Part of a small language model's weights.
Architecture: LayerNorm before each block, rotary positions, untied embeddings.
Training: a variant of Adam for these matrices, 117M tokens, 3839 steps.
Each number is 50 + 10 x the weight over its row's rms, rounded and kept within 0 to 99. Layers, rows and columns count from 0. The size before them is the row's rms in percent of the matrix's.

# down: layer 6 MLP down (transposed), 256x64, rms 0.176, rows 0-52, columns 0-63
# up: layer 6 MLP up, 256x64, rms 0.192, rows 1-52, columns 0-63
down0 113:40 68 42 54 52 50 33 52 31 53 41 52 57 58 55 56 42 47 53 28 65 65 43 38 55 34 58 36 54 52 56 53 43 51 39 56 31 64 47 64 60 62 39 32 42 48 70 55 38 50 54 51 50 49 44 54 59 57 53 47 52 57 54 75
up1 099:80 43 55 49 47 52 51 58 52 68 50 35 52 36 26 44 47 37 64 53 49 50 57 42 50 45 54 40 48 52 59 62 57 51 60 40 48 39 41 35 48 45 53 70 52 52 65 52 62 43 47 60 57 41 43 38 30 50 42 57 45 58 28 55
down1 098:56 45 48 60 57 66 36 46 44 46 50 51 48 50 49 32 41 41 69 42 51 58 47 48 43 47 46 43 27 47 61 61 52 68 54 60 47 57 60 44 63 39 38 74 38 45 77 45 47 67 51 63 39 48 51 41 42 61 42 58 44 48 41 62
up2 097:61 53 44 47 46 56 36 55 50 48 50 53 46 36 48 34 56 54 47 67 64 46 69 76 63 56 50 64 58 59 50 61 53 52 56 52 45 52 30 47 28 45 37 51 51 28 63 49 44 56 60 47 40 43 46 31 32 43 50 57 64 50 52 57
down2 102:52 63 20 57 59 60 51 62 62 41 41 51 39 59 43 49 47 51 40 61 33 59 47 46 45 45 57 51 36 50 60 64 50 39 62 55 62 41 58 47 51 45 29 57 61 38 50 67 63 38 52 37 30 47 42 66 49 58 62 52 52 51 41 60
up3 108:47 46 49 64 42 54 56 74 35 72 56 43 32 51 40 46 54 47 50 52 41 72 49 47 59 50 43 40 75 54 69 55 55 56 54 28 46 41 50 61 43 44 52 64 38 42 52 55 55 43 38 44 42 47 46 45 56 45 52 52 65 41 50 31
down3 107:50 48 50 61 36 55 40 58 69 47 41 55 52 45 66 39 57 45 43 44 46 35 45 57 56 52 59 34 68 48 61 54 55 63 35 36 43 62 63 41 64 60 46 57 57 48 41 46 62 30 48 52 56 52 31 70 42 46 26 53 48 49 52 61
up4 108:61 53 53 41 44 50 54 61 32 42 60 54 39 49 54 62 26 48 64 63 54 53 69 49 70 56 49 52 49 53 56 50 62 26 45 58 46 37 45 53 31 44 49 52 55 53 52 52 49 55 52 49 58 43 42 43 50 37 50 36 61 33 62 23
down4 105:45 60 38 40 50 56 54 59 57 56 50 63 44 41 47 51 58 56 39 37 59 60 45 27 33 45 55 55 49 47 53 47 63 65 44 50 47 68 59 50 63 70 41 35 45 51 27 51 34 48 42 51 35 46 42 57 52 35 55 43 51 69 60 65
up5 110:68 64 60 40 41 51 55 48 40 64 66 54 33 59 47 43 40 38 45 48 55 46 39 45 46 61 47 58 45 54 70 53 41 41 58 36 30 39 68 51 42 48 46 55 50 48 64 38 56 43 69 63 69 51 43 54 47 30 43 46 57 40 59 51
down5 115:44 37 44 52 51 34 50 47 55 51 58 55 34 52 51 56 54 45 36 72 53 46 42 60 25 54 55 65 49 66 65 60 47 56 62 44 42 40 37 53 41 59 61 60 34 53 52 48 57 52 56 51 56 54 45 32 32 53 63 64 57 38 30 51
up6 105:64 48 73 44 58 66 51 61 50 58 47 39 46 51 53 39 52 61 52 58 33 61 50 69 43 48 52 58 47 55 60 45 44 43 42 47 53 50 57 64 24 52 70 56 52 33 43 39 40 37 62 52 54 63 58 28 37 40 44 51 60 47 43 47
down6 107:43 58 57 37 42 39 55 51 39 57 50 67 43 61 62 54 56 51 51 60 25 56 66 38 40 42 64 44 32 57 38 42 52 60 60 49 43 47 63 46 73 56 59 35 59 45 40 35 54 55 44 47 42 52 49 46 63 56 63 60 65 58 47 38
up7 086:48 39 65 36 66 39 63 57 50 42 37 55 30 51 30 57 39 45 56 44 59 64 60 37 59 48 45 36 44 46 36 61 60 48 48 51 46 41 61 54 41 36 46 50 46 66 59 57 40 34 68 53 43 47 50 52 51 61 58 40 71 40 49 40
down7 091:50 47 80 48 63 52 56 46 40 51 49 61 61 60 64 61 32 47 49 35 59 45 40 43 47 48 62 39 38 46 54 51 40 48 52 57 45 54 71 45 51 52 58 47 57 52 45 60 44 34 71 41 45 41 31 69 61 45 59 44 42 44 37 37
up8 107:55 52 57 58 32 52 49 50 58 37 61 53 42 39 38 34 47 42 56 47 55 32 51 40 56 50 56 34 63 60 48 58 55 43 34 40 53 54 47 43 35 56 60 61 53 47 50 48 68 56 74 64 44 67 46 26 32 54 53 39 59 40 44 49
down8 109:55 58 55 37 40 48 42 60 32 72 46 57 50 42 52 53 58 45 53 50 55 50 49 55 37 37 63 44 57 68 40 48 53 49 47 59 51 52 40 54 57 56 43 55 52 54 64 30 28 43 59 58 57 48 37 59 54 71 64 52 41 30 39 72
up9 115:66 64 44 39 59 53 74 51 43 50 42 46 56 40 64 28 50 47 58 57 30 55 39 56 59 49 52 46 53 64 49 48 64 40 27 54 55 39 63 46 46 47 46 46 32 56 57 64 41 49 57 60 46 76 50 47 50 42 49 43 63 46 55 40
down9 104:47 60 40 49 41 70 49 32 53 39 43 71 59 33 52 47 52 61 58 54 33 67 50 54 55 30 46 50 56 45 50 35 41 58 40 56 29 63 63 49 47 47 52 50 60 64 57 32 46 56 49 55 61 40 55 42 53 42 56 44 45 73 52 45
up10 095:68 53 57 42 48 56 53 52 42 49 46 31 61 56 37 52 45 53 48 66 57 48 60 47 69 68 50 36 53 46 37 49 36 43 54 64 46 40 38 49 38 44 33 57 52 56 67 67 46 64 42 46 54 46 52 44 51 31 39 31 57 29 55 52
down10 094:56 30 33 47 65 44 40 58 61 60 44 56 31 74 61 67 35 55 48 51 55 47 38 47 40 54 41 39 54 51 66 48 57 58 53 58 61 59 46 51 46 40 53 47 34 49 40 41 58 50 50 60 25 62 67 45 43 50 53 50 45 53 64 59
up11 089:58 33 39 60 61 44 56 54 65 46 53 46 40 60 29 40 50 48 53 48 53 50 48 63 52 72 51 24 59 58 48 43 59 57 37 53 46 70 42 48 43 30 41 52 51 57 49 47 54 51 53 49 37 67 50 34 50 49 24 39 50 56 60 45
down11 093:44 41 45 61 53 57 39 45 68 72 59 29 59 65 45 65 53 55 55 48 41 54 56 28 49 49 35 49 45 49 58 46 53 69 37 49 50 47 59 58 46 53 51 41 45 41 39 50 41 63 58 59 36 50 47 59 56 73 46 40 68 54 52 32
up12 105:61 59 54 49 54 77 57 52 49 46 51 50 57 57 31 44 59 47 56 42 52 26 42 60 31 66 44 44 50 48 64 45 45 52 45 28 27 53 58 72 36 53 41 43 45 45 61 46 51 48 56 61 49 49 54 58 35 53 41 42 62 46 54 38
down12 101:52 44 50 50 62 43 54 42 60 52 38 63 62 31 59 46 46 42 52 63 56 44 53 45 30 53 40 40 58 28 21 42 52 55 49 46 48 57 51 62 53 44 45 57 48 71 46 60 41 45 47 46 61 37 50 73 52 59 52 32 60 61 60 47
up13 119:65 46 52 59 59 62 52 71 51 59 69 30 49 45 34 31 51 47 49 65 50 33 62 77 59 49 36 48 64 39 46 47 49 56 44 57 52 59 41 45 44 43 52 52 54 34 60 51 40 53 52 51 51 40 55 33 46 56 48 49 43 36 50 35
down13 121:40 51 37 54 34 55 53 68 38 44 43 41 45 44 66 32 55 51 44 42 54 72 63 46 44 63 48 50 52 47 55 35 47 57 48 47 53 41 41 26 64 69 55 46 61 55 58 59 51 47 52 59 35 67 44 45 67 42 43 41 49 46 57 69
up14 104:52 33 51 45 38 53 52 48 57 40 48 60 38 41 56 52 49 40 49 52 57 60 56 47 62 54 35 59 45 57 37 58 32 52 58 47 63 26 39 41 51 52 56 75 56 48 66 57 61 43 56 76 67 49 63 41 37 38 53 43 47 48 59 41
down14 116:48 49 63 62 47 63 57 60 51 46 54 47 47 72 62 54 42 48 46 50 64 41 40 45 28 63 54 36 47 33 56 67 59 48 45 47 66 43 45 33 60 47 51 69 48 48 34 55 34 58 59 48 34 47 33 53 36 48 62 52 61 45 37 49
up15 106:52 48 39 49 45 47 48 49 53 56 48 57 33 41 45 60 45 48 68 49 45 45 61 57 49 53 32 50 79 52 54 61 56 52 35 48 67 51 52 55 53 37 25 56 47 52 47 59 42 56 31 57 58 74 23 47 44 56 39 56 51 43 46 54
down15 106:50 41 39 60 43 65 44 64 52 53 65 57 50 53 44 55 42 44 43 60 53 57 52 42 50 55 42 22 62 30 37 47 62 37 47 40 65 57 57 32 46 52 32 40 51 39 43 45 65 55 44 48 55 50 41 49 58 68 50 73 45 60 51 57
up16 096:44 48 45 61 36 50 50 66 41 47 56 52 43 37 56 41 60 45 58 43 48 52 50 54 76 51 46 37 56 62 49 57 50 41 31 44 39 40 37 60 38 73 60 46 47 34 52 72 51 70 70 60 46 65 53 49 52 56 42 43 47 45 46 56
down16 106:52 17 55 40 53 32 55 55 46 56 51 67 57 34 55 57 58 38 53 61 73 62 54 48 53 57 46 55 39 58 64 48 41 41 57 52 52 43 58 50 43 56 55 29 56 43 45 43 55 48 54 54 48 63 62 48 37 44 33 51 29 50 57 61
up17 094:70 45 54 44 52 35 63 55 51 56 53 43 42 44 55 33 47 45 45 54 39 38 68 48 44 44 46 72 42 68 45 68 62 45 56 62 49 56 38 41 48 49 58 50 30 33 53 41 56 47 78 58 51 65 48 35 47 48 48 45 45 47 36 52
down17 097:43 47 54 57 48 49 56 51 50 54 57 62 76 43 46 50 59 55 59 35 47 46 38 35 39 59 48 61 50 28 44 38 50 53 56 64 76 42 56 59 54 51 50 53 30 70 42 47 48 50 57 68 40 54 34 42 58 49 39 52 46 40 30 50
up18 096:50 43 36 48 47 42 54 63 45 69 49 49 30 37 54 39 47 70 62 47 60 68 47 50 48 73 47 33 60 58 57 59 51 48 49 28 45 38 51 46 48 52 66 49 32 61 45 59 54 61 38 57 66 54 37 48 48 38 43 46 49 58 40 42
down18 100:37 56 36 54 63 47 47 75 57 49 60 38 64 48 75 46 54 55 50 49 54 51 55 52 37 62 53 55 65 54 48 57 47 44 65 65 33 56 46 27 65 64 53 40 51 50 43 45 32 49 48 38 56 52 45 31 59 54 47 55 38 58 38 43
up19 096:60 43 68 45 40 57 62 55 49 42 44 55 49 31 41 53 49 53 51 58 69 50 57 49 56 74 26 47 55 43 36 52 46 54 51 65 53 42 43 46 45 45 82 53 49 44 51 56 37 34 47 52 37 43 44 52 63 48 49 39 46 31 45 60
down19 096:44 58 32 42 44 48 56 51 51 64 48 65 42 50 53 46 44 62 33 39 63 37 48 33 50 60 42 50 54 60 49 34 57 48 49 49 37 55 44 40 64 38 54 51 54 70 56 58 54 48 41 42 50 40 67 60 61 79 36 49 51 34 39 62
up20 078:55 62 62 48 35 57 48 59 52 53 57 46 49 46 54 46 21 57 53 43 53 50 26 48 53 70 41 62 47 44 45 47 49 57 53 47 37 52 49 71 39 56 50 48 59 64 59 50 42 69 50 46 63 73 59 35 45 61 38 56 39 49 37 56
down20 078:68 47 35 49 56 40 57 56 36 31 43 61 41 54 66 41 57 47 61 43 45 61 45 36 51 52 36 49 44 53 48 40 35 32 52 54 54 57 61 48 57 55 50 43 53 34 70 61 56 39 42 56 52 25 65 58 54 55 61 57 69 45 40 46
up21 077:65 64 40 50 41 41 54 56 34 54 50 44 46 60 48 49 40 57 49 50 23 50 38 47 52 52 47 59 56 62 39 58 60 47 47 56 48 24 39 60 46 64 30 51 45 59 46 42 42 51 65 54 69 52 47 70 54 41 35 35 57 48 65 51
down21 083:47 49 60 37 45 52 57 48 44 52 50 59 46 69 57 58 47 54 57 45 56 60 38 28 60 48 66 51 49 43 41 27 52 32 58 70 48 57 50 66 63 37 43 38 67 65 53 56 58 43 26 56 45 38 63 34 46 52 46 47 42 49 49 50
up22 093:54 42 32 52 41 69 57 58 59 47 46 52 49 34 62 51 39 39 63 41 35 42 43 46 52 39 61 35 65 49 37 68 64 38 54 59 43 37 66 36 46 37 41 58 42 51 64 52 51 50 59 56 63 64 46 45 35 49 40 45 57 55 64 58
down22 098:33 41 54 58 70 52 52 33 40 82 51 35 51 42 60 42 42 32 24 53 44 55 48 59 49 57 56 57 53 61 39 58 62 51 50 55 49 48 41 41 46 66 43 65 56 43 45 61 46 56 52 52 40 57 45 37 44 56 52 62 51 47 44 38
up23 102:46 51 46 40 40 40 66 59 38 46 51 33 48 41 56 50 44 37 72 62 61 57 43 49 40 45 50 56 62 52 58 62 72 58 53 58 56 53 59 60 48 57 41 55 48 32 64 46 26 56 47 66 44 46 37 54 57 47 44 24 52 40 54 57
down23 097:53 48 39 38 52 42 62 37 50 30 58 60 67 57 58 50 63 47 53 49 49 44 52 57 37 51 37 52 55 44 41 30 63 42 40 71 53 62 58 48 51 49 72 49 45 46 33 29 61 48 56 55 58 41 61 49 40 57 53 46 56 26 47 56
up24 096:60 59 54 32 68 64 71 46 39 41 72 51 44 52 42 60 43 50 54 46 49 37 45 52 41 65 49 37 59 41 48 46 60 45 38 48 72 53 43 66 55 58 63 48 50 46 63 58 26 54 51 52 48 41 36 42 46 44 46 33 51 51 58 55
down24 098:55 38 50 54 45 44 27 69 58 34 44 25 44 55 58 52 43 61 51 58 52 53 51 35 64 37 36 49 54 39 50 60 68 60 62 37 60 38 48 57 59 54 60 50 39 45 51 61 38 46 52 46 34 43 49 65 52 53 51 75 47 51 54 51
up25 107:46 53 59 39 64 45 73 52 49 53 54 45 45 33 35 62 49 50 78 35 55 51 56 65 56 54 36 50 61 41 58 64 64 37 44 42 41 45 74 54 51 42 42 51 54 56 50 52 44 40 55 45 43 58 39 42 40 67 38 46 62 46 59 54
down25 108:48 61 68 46 56 64 71 53 38 61 60 39 56 58 47 44 30 44 69 40 48 53 54 47 33 30 45 61 47 60 50 40 38 42 61 47 41 51 43 54 57 56 52 43 32 54 49 64 56 33 44 39 54 55 67 61 41 57 44 41 57 41 57 37
up26 113:60 44 38 25 49 58 49 49 45 44 66 46 44 40 53 43 54 65 53 44 53 43 44 46 66 61 36 45 39 58 62 55 48 45 60 49 46 51 44 74 50 66 47 52 57 57 48 85 42 35 47 56 51 55 55 46 47 46 42 27 43 46 58 49
down26 110:51 60 68 43 73 45 70 49 58 55 58 46 44 66 58 39 48 44 49 54 57 65 47 52 50 56 42 53 57 36 50 48 41 59 60 43 43 59 52 44 38 39 43 41 37 46 35 24 54 64 62 45 53 36 39 61 36 55 47 60 40 45 40 66
up27 100:74 52 55 50 43 49 56 50 50 48 48 42 46 45 38 46 45 43 65 57 54 58 58 64 62 31 54 55 71 36 57 57 65 43 48 47 38 51 53 37 49 42 45 55 59 52 59 38 49 54 77 52 37 65 44 50 42 31 28 53 53 39 62 52
down27 105:46 29 45 56 32 61 57 46 52 49 48 50 54 36 42 53 54 48 34 46 50 52 46 48 76 46 28 55 57 54 56 54 42 65 49 68 37 49 57 52 52 55 51 59 61 80 36 56 56 44 44 64 53 51 31 56 48 53 54 42 54 32 50 42
up28 124:71 48 57 49 33 62 51 54 36 50 43 51 40 44 51 59 23 44 52 66 51 38 59 45 52 56 46 56 52 54 59 59 42 33 57 57 63 54 54 65 35 44 44 56 33 65 50 68 49 40 46 48 53 47 45 28 57 54 53 28 47 43 41 45
down28 119:66 61 56 38 47 58 49 42 53 56 55 56 39 46 42 44 50 52 44 43 61 45 44 38 38 36 25 65 47 46 53 41 43 65 56 55 40 62 55 65 52 61 41 49 37 65 41 68 43 52 29 45 46 45 61 52 53 59 46 53 59 79 40 53
up29 119:54 28 38 31 46 47 71 52 42 52 47 37 47 47 34 49 41 59 48 48 55 37 62 48 56 49 56 44 62 45 62 70 66 48 43 46 51 51 53 45 54 52 41 65 61 40 80 45 48 49 49 63 44 56 47 50 47 30 41 41 64 49 62 46
down29 113:56 55 57 52 45 52 44 62 60 37 46 57 46 66 45 65 41 40 53 52 45 54 49 25 40 61 43 48 43 34 51 34 41 62 41 36 55 61 50 60 49 54 40 50 42 54 46 31 58 61 58 59 49 62 35 52 68 62 47 49 34 74 66 46
up30 091:49 66 65 34 42 68 63 44 42 61 45 51 48 35 31 62 39 64 50 33 66 45 51 48 66 59 40 41 31 59 56 52 59 39 57 49 57 39 56 44 60 52 59 53 40 47 54 46 65 48 49 66 49 49 41 47 55 34 43 39 34 45 57 60
down30 094:55 54 31 56 40 39 50 51 46 47 68 46 50 61 51 35 38 44 47 56 53 56 45 37 39 47 55 72 44 60 56 44 38 47 43 51 37 35 76 59 55 53 53 53 44 59 54 54 49 54 51 38 41 59 72 60 39 48 61 42 78 40 48 41
up31 105:55 38 43 70 43 47 67 52 41 38 48 28 53 28 49 49 47 35 60 65 48 39 59 49 61 54 51 53 73 52 50 62 60 52 58 49 48 64 46 73 49 46 37 50 55 45 63 39 52 41 40 56 53 53 46 60 39 47 32 40 62 42 52 46
down31 101:37 44 44 37 57 42 44 40 62 57 42 55 67 38 37 58 56 38 42 53 56 37 48 46 25 49 47 33 49 51 54 59 51 59 58 51 62 56 36 53 45 50 51 28 42 42 57 59 72 43 49 45 57 65 49 50 54 59 67 42 48 58 76 57
up32 097:63 54 52 58 46 47 57 59 51 31 48 48 27 48 50 56 55 58 55 37 64 40 45 55 77 49 46 61 58 65 61 60 48 45 52 55 64 32 44 70 45 42 45 38 38 60 55 48 37 47 44 67 39 52 49 28 45 54 51 53 44 54 39 37
down32 102:53 47 37 48 56 43 48 35 63 41 53 23 42 46 46 58 58 36 44 51 52 54 60 54 46 34 46 47 56 47 28 45 46 55 64 58 59 49 59 57 61 35 44 55 48 64 20 52 36 69 61 41 53 46 61 43 47 49 61 59 62 48 56 55
up33 099:57 54 60 39 75 64 47 59 55 63 55 49 36 30 59 51 30 41 54 62 34 49 50 42 66 58 44 50 37 35 52 49 52 51 42 56 61 39 53 53 50 35 48 57 33 55 66 69 49 41 56 43 56 52 55 42 54 44 38 52 60 36 36 54
down33 106:51 64 49 48 67 34 25 55 71 26 48 50 51 43 55 59 41 48 60 31 50 60 41 46 55 43 56 56 47 53 54 57 50 52 43 54 52 55 57 45 56 46 37 65 44 41 53 54 48 62 76 49 30 56 43 52 66 39 45 58 37 42 46 54
up34 105:80 49 51 36 48 51 48 43 53 39 57 29 30 51 45 58 42 63 48 65 52 50 50 53 54 51 48 47 51 55 59 52 64 42 58 61 54 31 44 56 31 39 48 56 55 59 50 39 43 59 52 45 60 55 57 41 20 51 47 49 54 36 60 35
down34 106:55 51 53 51 56 47 50 51 40 35 36 49 61 53 64 66 27 41 61 35 56 73 54 57 32 51 82 43 51 48 54 38 55 52 57 55 49 47 61 47 62 58 36 48 48 45 40 58 53 36 48 56 41 40 37 53 63 33 54 49 43 55 44 54
up35 100:60 43 49 46 60 45 50 59 34 44 61 48 24 24 38 35 47 62 51 61 48 59 52 51 74 61 53 64 49 52 58 60 61 53 59 58 62 35 40 44 33 42 61 56 39 42 51 40 43 47 46 66 53 58 53 50 46 42 49 34 51 54 38 45
down35 106:64 31 40 57 41 48 53 40 54 46 54 56 67 50 42 63 66 47 55 57 59 40 50 39 49 39 70 56 43 42 53 60 55 58 59 25 41 56 34 55 40 50 53 49 51 55 37 41 59 49 42 53 44 50 62 35 62 45 70 44 60 58 31 64
up36 113:64 25 51 45 34 41 63 54 45 51 48 55 40 47 45 27 54 30 59 69 61 64 62 51 49 53 44 53 55 50 53 54 49 45 54 63 52 49 55 56 51 48 42 74 34 45 49 35 55 54 50 70 59 56 35 45 40 64 46 52 63 53 41 55
down36 118:50 31 44 66 58 57 49 31 72 48 45 44 32 46 49 47 40 46 41 59 48 62 60 30 41 57 46 54 54 50 45 55 54 71 63 52 45 55 55 51 58 43 42 58 36 55 55 43 72 56 54 44 30 71 51 63 39 50 42 48 45 41 52 53
up37 097:52 50 75 55 33 45 50 54 52 39 55 44 60 53 47 43 42 60 49 44 37 56 38 56 54 39 46 65 52 69 59 53 41 41 39 43 56 52 51 46 50 61 72 63 39 54 75 51 54 50 47 51 53 57 49 45 22 42 62 37 71 44 50 54
down37 092:54 54 20 50 61 49 61 51 43 44 45 57 52 57 48 45 60 54 35 39 48 48 51 17 61 54 62 60 62 43 61 44 39 60 53 47 47 39 50 50 65 50 39 42 55 52 53 42 63 51 50 56 47 50 64 67 50 31 47 45 42 71 38 47
up38 089:59 60 57 27 60 43 64 54 63 49 35 47 40 53 39 26 48 54 50 45 54 44 65 45 61 70 52 58 63 54 37 59 70 50 44 35 45 58 54 49 45 55 51 62 60 50 55 50 38 52 55 54 52 36 41 39 44 60 34 42 64 52 33 56
down38 090:43 53 65 62 55 37 43 33 27 50 57 48 48 48 50 51 55 56 47 42 43 75 50 27 66 45 60 72 35 63 49 43 54 55 29 54 48 50 53 54 62 46 46 49 72 58 35 47 61 38 47 57 54 48 51 42 52 50 50 48 58 54 37 57
up39 121:42 42 54 50 49 59 45 75 48 61 61 37 38 47 46 51 42 61 53 58 54 43 73 63 59 53 53 48 43 53 62 54 52 48 53 27 38 37 46 44 46 50 57 57 51 49 52 53 51 25 64 48 61 43 50 44 34 45 30 46 72 32 47 55
down39 114:59 27 57 58 51 51 47 53 47 55 50 35 40 67 42 37 60 41 43 43 65 49 58 46 49 42 51 50 42 40 67 45 52 34 58 44 43 56 43 72 42 56 51 46 34 46 54 46 59 46 50 33 52 65 68 53 56 74 54 54 47 46 40 72
up40 090:63 54 34 46 57 48 51 55 57 44 42 21 48 63 51 48 53 42 70 51 57 42 36 55 38 58 47 48 31 56 50 68 58 48 48 60 51 45 66 48 29 57 63 48 51 55 46 48 44 45 36 76 53 50 46 52 46 62 34 45 34 40 60 47
down40 096:39 51 56 60 52 48 52 48 26 50 58 60 51 57 56 45 52 70 29 56 50 48 33 62 58 62 49 49 69 36 45 56 42 39 26 49 48 63 39 32 51 55 58 49 51 41 50 53 60 57 50 51 55 54 38 36 58 48 62 47 50 53 78 43
up41 093:54 57 41 48 66 53 60 45 33 38 51 49 37 50 44 56 50 73 65 59 43 47 66 52 53 38 39 47 55 47 53 54 27 44 40 67 55 58 53 51 62 36 46 67 33 37 67 55 34 45 50 52 38 41 65 42 59 45 55 40 51 41 56 55
down41 097:45 55 55 81 44 71 34 53 41 44 49 37 49 64 51 47 63 54 37 43 38 50 65 41 48 38 32 55 57 46 74 58 52 49 25 50 53 44 46 49 48 48 63 42 35 53 46 48 59 68 65 40 45 45 45 52 51 50 54 48 51 52 50 60
up42 099:64 51 56 49 66 64 40 59 49 50 56 57 45 54 40 55 33 67 59 60 38 49 40 66 44 47 49 46 71 46 66 51 60 37 61 43 45 56 49 43 41 35 48 66 57 49 45 45 31 53 38 81 57 53 43 37 47 40 53 44 40 48 49 49
down42 105:64 45 45 45 44 41 55 51 48 47 46 62 55 70 39 57 58 52 53 25 49 53 62 62 56 38 59 63 43 60 48 50 46 55 60 62 67 43 33 71 50 39 55 31 64 47 41 59 52 62 25 53 44 38 52 45 43 36 47 40 53 46 53 48
up43 087:44 38 49 43 37 54 48 58 46 40 36 43 45 42 55 48 57 67 64 49 46 50 68 52 79 40 48 39 72 58 40 59 55 55 47 56 45 48 40 65 54 62 57 64 35 35 53 64 27 39 46 58 44 46 55 53 47 47 43 38 47 61 41 45
down43 086:54 49 57 41 60 58 57 48 53 70 47 40 50 48 44 48 65 49 44 50 50 46 55 48 40 55 39 53 46 46 58 26 44 56 35 73 50 53 60 55 55 45 45 62 50 66 39 60 68 33 30 47 54 35 81 47 38 46 39 39 48 50 51 53
up44 096:57 66 51 70 45 36 58 73 32 55 61 38 44 61 41 43 44 57 54 52 29 52 61 48 49 69 55 69 51 59 50 55 52 40 40 43 37 53 50 57 38 52 57 44 46 48 52 43 53 31 51 46 47 69 52 41 37 27 45 54 56 50 53 46
down44 100:47 50 41 37 70 54 57 47 60 50 47 63 59 55 51 52 47 56 38 51 60 27 51 58 47 49 51 38 58 39 40 46 62 48 52 63 53 50 61 40 72 60 44 61 43 47 46 42 54 49 53 34 40 50 38 61 45 51 51 72 24 34 64 35
up45 111:59 53 39 54 34 48 69 62 49 49 44 49 42 45 39 45 47 38 66 36 42 36 46 47 69 45 46 23 55 66 53 65 53 35 53 50 61 50 54 49 63 52 59 45 40 58 52 46 39 44 59 49 49 66 48 39 54 50 68 48 68 36 35 44
down45 109:48 47 37 50 51 33 48 52 58 49 59 47 54 51 43 52 43 54 43 56 45 55 44 59 56 37 52 51 48 72 61 59 51 58 46 37 47 52 31 57 47 59 41 44 33 64 45 27 56 43 68 46 44 55 43 50 69 59 48 85 40 46 62 39
up46 092:52 46 53 54 46 32 56 60 68 29 60 43 34 50 63 62 53 36 51 42 44 39 69 50 56 50 43 47 45 58 65 56 72 55 58 29 50 42 47 55 44 50 57 61 39 37 68 52 62 49 48 64 46 45 48 67 47 40 55 39 57 57 39 39
down46 101:42 66 55 58 49 45 61 53 66 28 56 50 47 53 43 51 54 49 50 33 52 43 62 62 37 58 39 32 47 50 63 62 48 32 58 44 38 44 40 65 50 50 45 37 58 40 53 39 54 48 54 63 42 52 65 27 60 50 64 49 40 66 48 66
up47 106:41 45 65 62 40 59 52 53 46 50 59 60 32 42 54 51 30 53 57 41 57 47 52 72 51 42 45 32 55 61 46 55 47 48 54 30 37 48 43 44 58 30 41 73 54 50 66 60 48 57 50 52 41 64 48 56 33 47 55 51 66 41 45 34
down47 110:57 57 47 54 61 50 47 46 48 45 43 59 42 54 68 51 46 63 60 26 57 60 44 34 36 37 52 51 60 50 32 31 30 45 57 58 56 51 49 51 64 42 45 37 51 60 49 37 52 59 41 52 66 35 59 54 46 67 54 44 55 56 40 75
up48 102:59 43 48 58 55 64 52 49 47 63 60 39 53 26 37 48 50 48 63 58 41 52 69 55 66 49 45 64 43 54 42 54 54 33 47 60 46 43 62 47 45 53 57 52 59 37 50 52 53 50 45 49 39 32 43 38 41 58 25 28 61 42 48 28
down48 108:44 43 54 66 65 48 47 43 55 45 53 56 34 48 61 27 54 71 59 62 41 61 52 48 45 36 32 65 42 62 59 42 39 58 40 43 47 53 58 45 44 49 50 52 74 46 47 39 38 38 59 59 66 45 43 56 65 62 55 55 60 55 37 50
up49 083:57 39 50 49 51 38 76 59 48 25 37 46 40 38 67 45 30 60 49 35 41 48 63 41 55 60 52 64 53 55 54 54 53 35 52 47 46 64 54 45 57 70 55 46 57 42 62 68 49 54 41 56 53 57 50 45 51 53 61 35 66 55 37 49
down49 091:49 47 56 52 52 27 52 60 60 62 56 59 51 51 60 45 60 58 45 42 49 35 60 31 40 51 61 60 36 45 61 51 78 57 34 49 60 28 39 40 55 50 43 44 72 43 44 43 60 51 46 54 46 54 43 39 54 44 65 59 60 47 38 41
up50 094:68 60 47 51 48 58 47 44 51 50 56 65 48 42 42 51 21 65 77 45 54 40 56 50 68 47 49 55 45 67 46 45 58 43 56 52 40 46 37 41 28 39 49 41 42 49 62 52 46 43 45 65 50 44 35 45 46 56 46 54 67 46 48 30
down50 094:35 50 43 54 39 41 61 60 50 38 66 50 57 72 61 48 70 55 54 59 41 54 41 26 42 55 64 45 49 47 47 50 51 37 52 50 57 44 58 50 46 52 57 44 61 61 51 48 53 39 41 36 61 49 72 45 31 50 35 26 50 39 55 58
up51 095:63 55 33 54 36 63 68 54 38 57 55 34 44 45 31 45 62 59 48 50 52 47 40 60 61 53 48 32 79 47 55 43 54 54 47 42 52 35 33 55 41 60 63 57 63 46 60 42 55 54 48 49 62 49 48 40 39 54 50 53 73 49 50 39
down51 099:41 43 55 38 39 60 32 46 67 40 46 76 59 62 38 60 52 55 50 34 51 66 59 50 57 48 57 54 51 44 51 41 66 22 51 50 48 58 56 41 49 40 38 28 54 42 49 39 51 51 58 49 37 55 53 48 54 50 50 45 50 66 65 67
up52 093:58 48 43 42 37 63 47 36 45 61 66 45 51 48 55 46 37 46 50 41 44 50 41 59 51 65 54 43 65 71 56 57 45 42 45 41 59 38 44 29 42 43 72 56 52 62 65 47 68 46 55 52 49 44 42 46 19 61 46 46 59 47 52 50
down52 096:39 44 47 33 40 44 43 42 53 50 57 51 42 64 61 58 41 62 54 62 43 55 50 34 38 49 62 56 42 42 60 35 47 56 57 69 53 43 48 51 42 59 23 43 59 45 48 69 58 69 40 43 54 50 54 48 72 42 43 51 54 56 29 59